config.toml
norm_place = "pre"
qk_norm = false
tie_word_embeddings = true
Each number is 128 + 24 x the weight over its row's rms, rounded and kept within 0 to 255. Layers, rows and columns count from 0. The size above them is the row's rms in percent of the matrix's.

# layer 12 MLP up, 704x256, rms 0.128, rows 379-395, columns 128-191
size [ 93 105  99  94  98  95  97 102  97  97  95 101 136 106 105 101 104]
[[141 158 125 130 110 125 124 128 147 122  99  99 148  77 116 124 138  83 168 124 109 103 128  94 132  73 179 119 120 156  87  87 116 101 121 160 143 118 166 102 123 134 147 109 123 159 137 128 106 100  90  86 125 180 130 117 116 137 155 134 138 111 184 126]
 [134 112 100 161 146 122 132 142 130 201 114 106 144 156 135 109 116 145 158 137 127 174  50 130  92 148 123 126 131  98 148 136 126 108 127 134  99 110 134 143 103 103 127 148 139 121 193 151  90 144 115 152 154 123 111 113 174 140 117 107 162 104 153 135]
 [159 104 138 143 107 119 123 135 119 120 131 127 150  92 107 122 126 140 166 135  81 131 143  94 127  88 128  50 141 115 106 180 109 114 116 168 122 150 139 162 107 157 116 139 169  91  80 171 134 123 124 122 105 141  72 156 157 131  84 127 154 157 129 120]
 [ 84 125 153 112 120 161 140 132 136 131 153 145 122 143  94  92 140 131 111  87 148 112 139  85 143 129 120 115 115 114 116 179 104  89 121 136 149  99 109 148 159 130 119 104 114 122 145 122  79 151 108 130 113 144 126 146 155 122 131 123 128 115 121 150]
 [136 146 146 107 160 133  93 130  84 169 115 138 119 146 165 118  99 112 155 132 126 129 125 133 122 169  96 138 134 116 130 119 155 110 161 134 131 121 113 107 131 133 103 111 110 107 111 111 146 148 142 155 130 141 161 122 132 154 118 164 138 108 130 154]
 [133 162 140 137 110 161 181 141  63  94 122 131 147 117  89 136 121  91 131 126  92  68 105 140 124 144 152 111  99 102 109 130 141 154 118 141 129 118 100 137 100 104 154 141  96 108 117 112 156 160 135 136 109 152 142 116 161 167 116 132 122 100 124 127]
 [102  67  84  99 111 179 159 138 134 143 102  91 148 176 134  97 129 149 155 141  80 153 149 106 150 127 142  97 138 183 115 134 104 147  85 156 145 122  99  92 134 119 140 139 137 132 131 117 124 124 141 122 125 139  93 163  66 104 133 162 138 137 118 106]
 [ 83 119 106 150  90 137 133 108 127  90 108  80 171 124  66 154  94  99 124 135 165 149 136 167 105  98 143 113  79 154 165 123 157 144 112 138  91 109 144 205 135 144 150 188 104 100 198 125 145 133 119 125 120 108 117 109 105  97 164 121 113 138 119  83]
 [144 126 176 119 172 133 152 127 149 165 143 132 151 104 153 106 127 177 133 122 145  87 138 111 144 123 149 140 120 164 129 142 125 148 132 104 140 129 149  89 139 102 128 121 125 154 102 123 117 151 129 122 113 134  96 163 200 111 117 180 110 158 143 119]
 [125 118 140 101 106 137 151 167 101 121  89 118  92 117 113 124 125 148 102 149  81 172 120 155 125 131 127 140 153 145 113 115  94 139 135 114 108 155 120 150 105 174 140 122 161 120 138 100 118  93 169 114 123 109 135 164 121  98 177  88 101 143 136  94]
 [123 121  90 110 168  85 131 133 128 187 111 133 124 151 121 115 125 114 107 130 121 117 111 112 164  91 138 128 106 100 138 140 135 132 144 180 109 132 155 100 134 140 147 158  80 107 176 154 128 110 114 135 123  98 168 121  93 156  70 119 129 143 125 190]
 [130 109 112 161 108 161 121 148 140 153 125 166 104 173 152 106 113 134 113 155 168 153 137 134 153 146 172 122 109 119 133 121 154 110 135  87  76 103 163  73 130 108 135 162 139  92 173 123 100 142 129 105  83 152 101  78 159 132 108 131 130 132 163 116]
 [138 136 115 101 135 148 137 144 124 130 137  63  99  99 149 158 111 104 108 148 176 116 143 102 111 105 124 136  72 171 148 143 106 174  66 101 149 142 121 130 135 102 145 136 147 143 144 143 149  95 155 123 121 178 110 125 145  90 138 122  81 141 115 107]
 [ 81 127 148 124 131 172 122 107 184 116 102 136 121  90 120  99 141 105 144 104 166 102 145  96 148 102 116 144 125 134 118 145 124 150 127 172 116  86 139 137 162 125 150 131 174 126 124 174 152 104 160 130 114 133 138  95 131 121 131 139 128 141 115 101]
 [115 149 148 108 110 138 137 103 143 175 112 124 119 122 130  91 161 127 117 129 126 111 161 120 105 154 115 143 124  96  57 128 166 161 139 108 144 139 114 130 133 121 120 111 119 137  95 145 111 141  81 139 140 119 179 135 128 123 130 136 135 125 186 123]
 [134 152 126 106 127  76 138 153  97 153 137 113 104 133 171 133 138 117 133 135 128 113 105  97 125 115 128 131 157 152  91 141 121 142 147  52 123 129 151 152 143 130 158 106 109 162 147 123  70 168 113 133 156  83 120 146 109 130 119 132 136 114 147 126]
 [154 134 141 131 156 139 167 139 148 105 103 131 155 163 122  91 156 116 155 145  76  94 153 129 149 162 128 103 144  97 134 136 176 110 134 159 165 124 147 144 132 141 151  67  88 180 112 106 122 179 100 123  97  95 144 138  85 126 148 112 141 115 159  76]]
# layer 12 MLP down (transposed), 704x256, rms 0.124, rows 379-394, columns 128-191
size [ 94 106 101  96 100  95  99 102  95  98  95 102 127 105 102 100]
[[143 121  81 154  86 141 149 149 146 165 122 115 108 130 142 135 158 163 123 143 155 115 130  65 115 136 115 127 144 132 130 138  95 109 102 145 147 118 103 100 134 138  96 127 130 116  85 124  96  99 120 116 110 105 131 138 160 125 144 104 132 186 102 157]
 [123 141 108 117  94 156 102 137 128 136 106 151 103 126 118 184  51 160 137 128 157 121 113 123 108 105 127 125 124 113 156 142 156 130 165 122  80 153  94  87 114 115 173 105  99 158 137 144  82 130  89 110 142  98 154 114 116 103 117 120 138 105 150 125]
 [110 121 150  99 143  82 149  96 130  91 121 132  96  97 148 107 186  91 125  98 125 135 137 127 127 105 133 135 109 135 121 110 120 153 145 180 164  86 126 153 116 135 142 100 143 102 116 131 157 136  93 120 141 125 150 137 137 138 154 126 116 245  88 174]
 [138 127 130 129 145 119 128 115  90 116 186 122 135 111 129 127 161 127 128 164  96 128 123 116 134 114 161 125 144 145 133 183 103 144  83 158 107 135 123 111 106 147 136 151 131 131 150 134 111 138 141 156 130 113 102 127 130 134 113 132 110 119 155 124]
 [ 96 156 115 134 102 101 146 147 138 168 122 107 168 132 123 123 120 157 127 123 136 176 126 181 141  81 132 142 163 166 121 137 120 102 135 150 107  89 129 152 135 107 141 172 178 103 142  98 120 103 164 108 122 117 158 121 132 140 133 112 128 127 108 128]
 [116 130 153 196 115 141 121 142 117 116 131 124 129  96 134 167 175 113 146 110 150 147 130 168 184 145 134 131 165 141 146 165 146 101 156 126 126 152 151 119 141 147 121 116 144 126 177 128 115 156  84 141 123 120 134 105 171 122 109 149 148  99 156 129]
 [137 138 140  99 106 112 107 121 142 129 140 141 109 123 150 165  86 148 115 141 144 120 132 145 154  97 168  82 114 158 109  82 135 107 115 161  91 126 101  55 153 166 108 109 144 171 126 122 128  88 212 146 130 125 168 129 132 115 122 100 110  91 114  87]
 [159 128 108 130 154  89 136 112 128 142 145 112 105 118  93 178  82 106 106 138 155 123 118 121 147  89 140 138  87 154 159 122 106 135 114  96 109 157 162 131 130 108 112 123 180 110 143 144 127 152 101 112 163 167 145  90 106 125 171 114 146 108 140 130]
 [158 118 166 147 104  98 160 121 159  80  95 174  95 139  91 151 138 130 150 131 123 134 114 164 136 160 132 188 100 120 152 130  78 146 156 130 142 154 116 125 117 116 184 138 168  84 126 144 136 113 135 114 130 124 148 133 119 119 106 114 148 103  97 135]
 [133 145 129 109 131 132 126 110 104 139 140 123 136  58 147 102 112 103 162  96 121 115 131 176 105 127 105 139 143 130 117 155 118 124  69 130 150 111 116 107 119 114 150 149 110  97 130 125  94 126 153 131 154 116 116 122 114 151 109 112 139  89 203 119]
 [149 146  84 177 139 104 123 131 173 113 110 167 145  85 118 140  99 138 144 154 122 116 127 141 113 122 140 129 157 135  99 142 118 136 107 159 124 152 172 138 110 121 102 115 120 161 153 130 198 131 135 114 106 118 127  99 125 127 115 103 101 146 118 123]
 [141 134 115 138 124 113 103 163 162 124  83 108 102 148 147 141 119 158 125 154 126 108 147 115 102  74 121  94 115 119 157 145 182 110  94 116  83 117 123 166  90 177 136 124 115 102 132 127 130 113  92 115 122 141 128 158 138 125 111 159 132 186 143 119]
 [134 139 128 118 138 157 128 143 119 108 121 131 129 102 142 112 109  70 109 160 116  82  91 136 147  89 115 154  76 161 124 102 106 132 113 106 161  87 128 134 129 117 131 185 133  79 147 154 129 113 147 136 141 170 159 149 150 149 125 120 101  87 117 118]
 [127 137 146 161 111 120 143 122 143 111 181 135 153 152  94 106 126 137 115 122  89 144 137 175 101 133 123 138 112  92 174 130 143 135 119 121 120 112 102  95 127 155  79 125 133  88 173 144 167 143 106 181  94 125 104 123 108 155 101 113 124 124 162 135]
 [ 86 120 150 123 112 148 137 106 137 134 113 110 137 117  84 128 181 104  71 116 148 151  93 146  99 133 112 132 130 128 127 145 131 120 167 153 123 138 151 131 117 122 148  99 120 122  95 117 117 131 133 105 160 157 151 135  86 120 187 159  94 156 144 107]
 [127 122 122 149 137  94 136 127 150 120 113 104 161 110 102 112 158 111 127 113 131 149 140 104 125 142 106 124 184 160 160 130 107 150  99 158  85 121 170 144 142 150 147 128 159 111 122 142  87 112 155 104 130 148  90 124 145  96 101 148 139 114 113  97]]
# layer 12 MLP gate, 704x256, rms 0.123, rows 380-395, columns 128-191
size [101 100  99 101  99 100 100 102  96  95 103 111 102 101  99  97]
[[164 120 131 109  96 132 141 145 134 148  97 113 169 160  60 127 143 147  70 134 113 149 126 139 154 125  99 154 141 141  95 148 130 132 126 161 118 145 105 155 137 125 134 106  91 118 143 131 107  98 123 140 168 120 111 127 156 107 165 131 135 142 150 137]
 [107 132 127 124 133 133 169 130 120 142 194 148 128 147 134 156 132 141 140 145 106 139 110 139 151 148 121 120 144 109 130  99 124 122 132 140 123 107 131 110 172 122 137 102 115 142 108  97 126 112 143  76 113 208 168 101 163 132 106 157 154 146 104 115]
 [ 98 113 114 130 120  86 106 116  73 112 147 139 145  61 170 143 134 142 112 177 101 119 123 116 165 145 157 173 131 171 162 121 120 146 136 111 131 143  80 113 133 118 166 130 141 161 128 128 101 101 109 101 157 117 104 148  75 163 124 104 131 120 140 127]
 [ 81 114 178 137 113 156 118 109 144 136 128  98 196 143 148 123 119 111 115  80  87 144 146 139 156 121 154 146 104 145 121 149 142 126 126 123  99 123 101 167 141 126 128 135 138 120 130 149 131  82 157 161 105 114 151 116  85 116 107 184 143 135 146 114]
 [146 134 152 130 125  53 152 100 100 145 158 157 131 124 129 130 133  86 134 139 125 118 127 129 129 135 142 153 175 128  81 136 100 159 121 107  81 145 132 129 179  93 140 114 139 132 117 117 119 157 117 114 158  97 129 182 119 157 144 153 151 160 135  98]
 [115 129 132 114 125 114 153 132 129 146 133 170  93 105 119 114 122  58 137 176 112  84 161  94  98 141 132 138 130 140 110  88 122  94 152 134 125  88 114  91 129 157 151 117  88  76 129 122 124 127 117  73 102 162 126  65 142 141 120 108  97 152 140 119]
 [133 115 133 102  76 121  94 127 109 154 121 130 107 122 106 138 157 125 129 108 115 146 153 128 140 143 114 142 144 135  72 129 157  88 109 158 145  97 126 140 165 120 131 141 120 136 125 145 136 124 182 133  99  95 107 142  88 123 142 113 128 161 131 125]
 [127 135 138 126 138  68 116 168 169 210 155 129 103  83 100 154 135 140 168 157 131 143 134 162  89 129 183 191 130 116 126 139 126 156 140 141 120 140  83 106 126 167 108  96  80 149 139 126 137 104 149 111 146 128 142 117 124 103 109 130 102 136 175 146]
 [ 95 133  98 146 132 119 124 155 135  93  86 164 119 164  86 147  85  91  92 183 129 116 143 165 179 136 123 134 100 116 147 137 147 136 161 173 137 123  80 119 151 116 109 117 117  81 139 125 145 125  90  88 122 143 129 142 136 111 145 145 142 139 161 116]
 [128 124 127 141 126  93  98 120 163 134 127 140 141 120 114 132 129 155 121 126 120 112 140 141  92 156 179 129 172  93 104  94  88 160 135 140  93 138 162  88  75 138 108 154 148 121 138 155 135 155 133 180 118 137 120 139 134 150 121 159 102 132 153 143]
 [155 141 109 132 166 132 137 101 119 107 159 152 151 110 149 117 180 142  94  92 115 149 132 142 141 128 135  91 163 111 110 123 102 140 112 141 120 100 102 126 120 152 102 119  83 142 115 187 110 125 102 114 147 200  87 155 123 134 139 169 156 128 135 137]
 [ 77 120 151 135 132 113 143 140 129 146 121 139 135 128  93 141 176 131 126 153 140 147 120 151 143 148 173  85 146 126  52 152 135 123 113 144 141 118 107 181 102 143 121 108 140 103 113 105 108 172 125 136  88 120 151 155 107 121 137 126 148 179 127 109]
 [117 121 158 132 148 139 128 150 148  92 125 113 123 117 140 166 138  83 131 116 135 165 125 130  96 126 126 107 103 128  90 149 155  92 132 171 190 131 127 147  60 163 134 136 138 152 135 118 169 147 110 165 156 114 120 133 116  81 127 127 149 130 131 147]
 [103  93 123 115 149 170 114 164 101 130 103 134 148  99 114 163 136  99 141 135 149 129 135 140 152 131 140 162 120 120 126 124 143 115 172 147 125  98 136 147 105 101 131 134 134 163 165  98 136 110 127 175 134 107 122  81 133 119 146 105 115 137 129 137]
 [ 85  71 121 112 121 126 151 134 155 163 164 138 152 127 128 144 135 123 106 115 135 123 144 123 104 118 116 149 139 153 150 136 141 124 143 156 111 111 173 129 132 143 163 117 170 126 139 118 150 116 121 124 134 108 146 125 138 158 176 127 189 159 128 128]
 [112  93 138 120 123  97 113 106 115 145 128 141 132 121 121 137 151 123 111 133 119 139  95 166 101 103 135 143 130 143 106 130 147  93 156 152  93 130 103 127  88 158 112 138 152 111 161 156 140  95 153 132 111 107 125 136 146 150 120 135 117 175 131 139]]